Weights of a small transformer language model.
Size: 4 heads of 96, MLP 1536 squared ReLU, vocabulary 4096, 25.6M parameters.
Architecture: some layers without attention, capped logits.
Each number is 128 + 24 x the weight over its row's rms, rounded and kept within 0 to 255. Layers, rows and columns count from 0. Numbers have three digits each. The size before them is the row's rms in percent of the matrix's.

# layer 6 MLP down, 384x1536, rms 0.091, rows 358-383, columns 768-863
106:122133134117147130117169101148132163157152146147148134121117122127151150142102146146080132146135136165139114139140150161123162127199123158144205104122121135158162126126127124122151162174152137122140143127122127124139171130178137117163152132123102156151125153168086147123163153173126149145
097:124105097158117048136106125109175142092135160111115124175138132148141112104133156112185106152127135131107148106174110144134123125151123092101151118115126127147159109129119118129158079114164120154126154137133113113157156098095065115120150120143130126111135115121146118136122087142116110132
105:168135131098099127142147090134135124143127102120146115125100100145124164152128096109078103061102091160116118105110123111136091106122132127103098143137149130122098089103118162124137090127117105134121065138135095118129103137126139100140112184092131123160160142111124134184115142149150125129
096:166134156116123100119144101077177129152141141130154123131110120106109118127112154094142103135126087118148107136138138118138099124116104111124138104118110126118126127126134084155147142135144147169102150137066126139132107177060159106121102144123111126137130122112139139143071147100141152120
100:148162152172107148161132130133126163088108214145120117124125117110162114113132098143107156145134161140152139192134128125143125128167153110103138110125109146124108132169095127147103164095154104153114082150125132168140121101112181121127143130117149185105112143147095117118134116131105142112
098:151097130111113105162129110128151106114122136080129180105086079145129135113107093116118117121129142108122127177159161132163083127113116140150105139104090129108125108176147144084146180162098147115122104115113132142145164165166118170126122153126119183127073136134123141130114140149118146099
105:120094118074061157134097124145104081072118121122138139099154142131152104112124087109188119116116108105145131117120105126139143125060113117127091093087128119131115121092131143128107117119128106129133066119135099102120132137119091129131177159119099111092151148127087127153123155121098084124
103:128147132145136140144119114110120187122177078117125038123128094122141099139115147123084076094101167094126139142072164102098147116127132114125126117128174150123107122113128114112148137120177118129127156111124125135115103132092118092141123175135146151119124139116139153157077069092114154148
100:132082100156105155123115170138066134148158155142163131139144173129109123121133146110172131125162082142126117171088103152098144127152122157106194170100094149153163130151128075140160120137127185118094160147158118138114159101164145129144080113110094084168171060133114129118151119125130124176
096:124139128136126172169099145106149124118129160187133113119126110124160061125184138108152137121082095093128138168131122162107123114113130090119136128124117173138110152105115102127092100120139127132144201154062093116120118125108120125119141140142160130118157086136086100153148133105130194144
101:149120128112127160124151138127131113138151132128152136124148125132109169180122139172117124102129122104162128123111149098105111117117150131101124125071122148126139108099100116146126099123152129086118121149158109144114128143161104166118126142114105107130160156124163141101162123123116115161
098:151119127097114187111139095142125129110167142136136129098157115152114129070145120203091140134141143155125122126118088117110134136144155149116151120154156095131129150114123132142152138157115156127125137113139131097096121120120093104087109076091105166122107100094093128100127128095102102075
102:135115091118153114115116095131109070101125166140115101095106100113127116155124129093123121091124118131122111093049164119083114135104116107115087169117114117107092134141114129132128128113096162121139127129083131093147133043147128142097140106139138059133144113110115137113118092141144157144
097:116139115123136126151150128132133101117125071153168061130112139135122132146153121111144144102104124154140124116152157064089191113125116091163100114103149125129087092124161119081116125131129140122117142154132098131132134113122134086141152129102105140066156118155052151143174139171064155087
098:148102103144144077144157110156128111159122128151107161114152139111080154137153164135142183107133128112138135125075149124136124096151169156116150153129112141131147153135129102096127153137149093116148042126095115118108150092154100153102129109116150086132151132115140102171120123126134151122
096:111127124139101093111166118128133104154133113089166107117117128121114143140141121116094101110132111154125153149111125156104131151196098123070087099109151102152142106112189094162161136083148138155129127138126125123114154132151105114147123138150169112146085126156121095063053167098130157130
100:101116126138111116184115139141128130115122165132130127112130165136123115116144111112124144130113136146107112138112140107126101122071123103127080121119128131103108120136177105128151118121125132087117163117116136163122116112186124160118106125116111092118150102125131159179145137106123114118
098:128111109097143110157102129143129135127109133132135111126145129119143075143166118114168122164118112136154134095096114109120122115144136107112138142152110111162110136150151134129121118133102130136108129119106140108119154130146146091145090108103145144102120101095092144120108108131080158093
100:116089171106135124141129134174180129138112145147119177174153137130130148164117126098148146104078124129079131108081142110103150125171155143172134158140173140129127139149133124192160137110135119070131136115132158060137171096104076132130138128108129122142151154130134104151085112115140162137
098:129152138103175134136144154122155129140126105145114108139136136124129119135139134128080117132127127114166128136120093138110121129120097145126124134128133085118123160116114117122147115142145112112089104133119073093103140122157122131124088183137140149160083146099109147126120118093114153099
098:131094143142123147193153105160128088088119115120153167120113135133139099161120113089103144138128157118085137126080105097099120133122105109098095121083145059112109119141121137071133101139147148125152186118076107084127139120089111116153135103119147162145117130120115127127127149123145123100
100:157080107124114130115133143120148100104137158117173116150132135145099103148143106139119133123110138102082153108149119089096125134121124110119122138168141151150066127164088112114106169154106122102129136122129134147153142124147105124135156147140132107183147133148153134168136138116141115100
103:098092094150206147092141119132125132142129155128173138151107116152160110083093141076109112118107112127130132113155130152123141113178149151160173126132151099086126085067113136135095149157173132120127168172124146167091178147146107121170147178157126146123145079135137108146134098117120171105
100:116124161157153142095173124133174059137089132131148120140159122126113132108100089128149135136150159116104123171152091094137118078146125141132107144159154134151146121146122128166141180123125115114113089115132112110107149172116122113126148148115140122165147137135109150091095092106153166100
099:110145142099116067142158130103105139181179078133120135112116117129129106086121149157075097117136118097187130180142101119130141124087143153122112109104116165128109143131098107165111128132160138077119143182083108105137130158122123119106117111098126110110095094116154097155152111144094155147
098:111112133078080126145102125132114145090118138137096118151151103100131090126130120121147087162137061148117139137139134151136104082163132127121156089141110147164113121160150114124129141121090133129151125155135118141138096137117130133122136132153054072126132122174134118157119160106119167146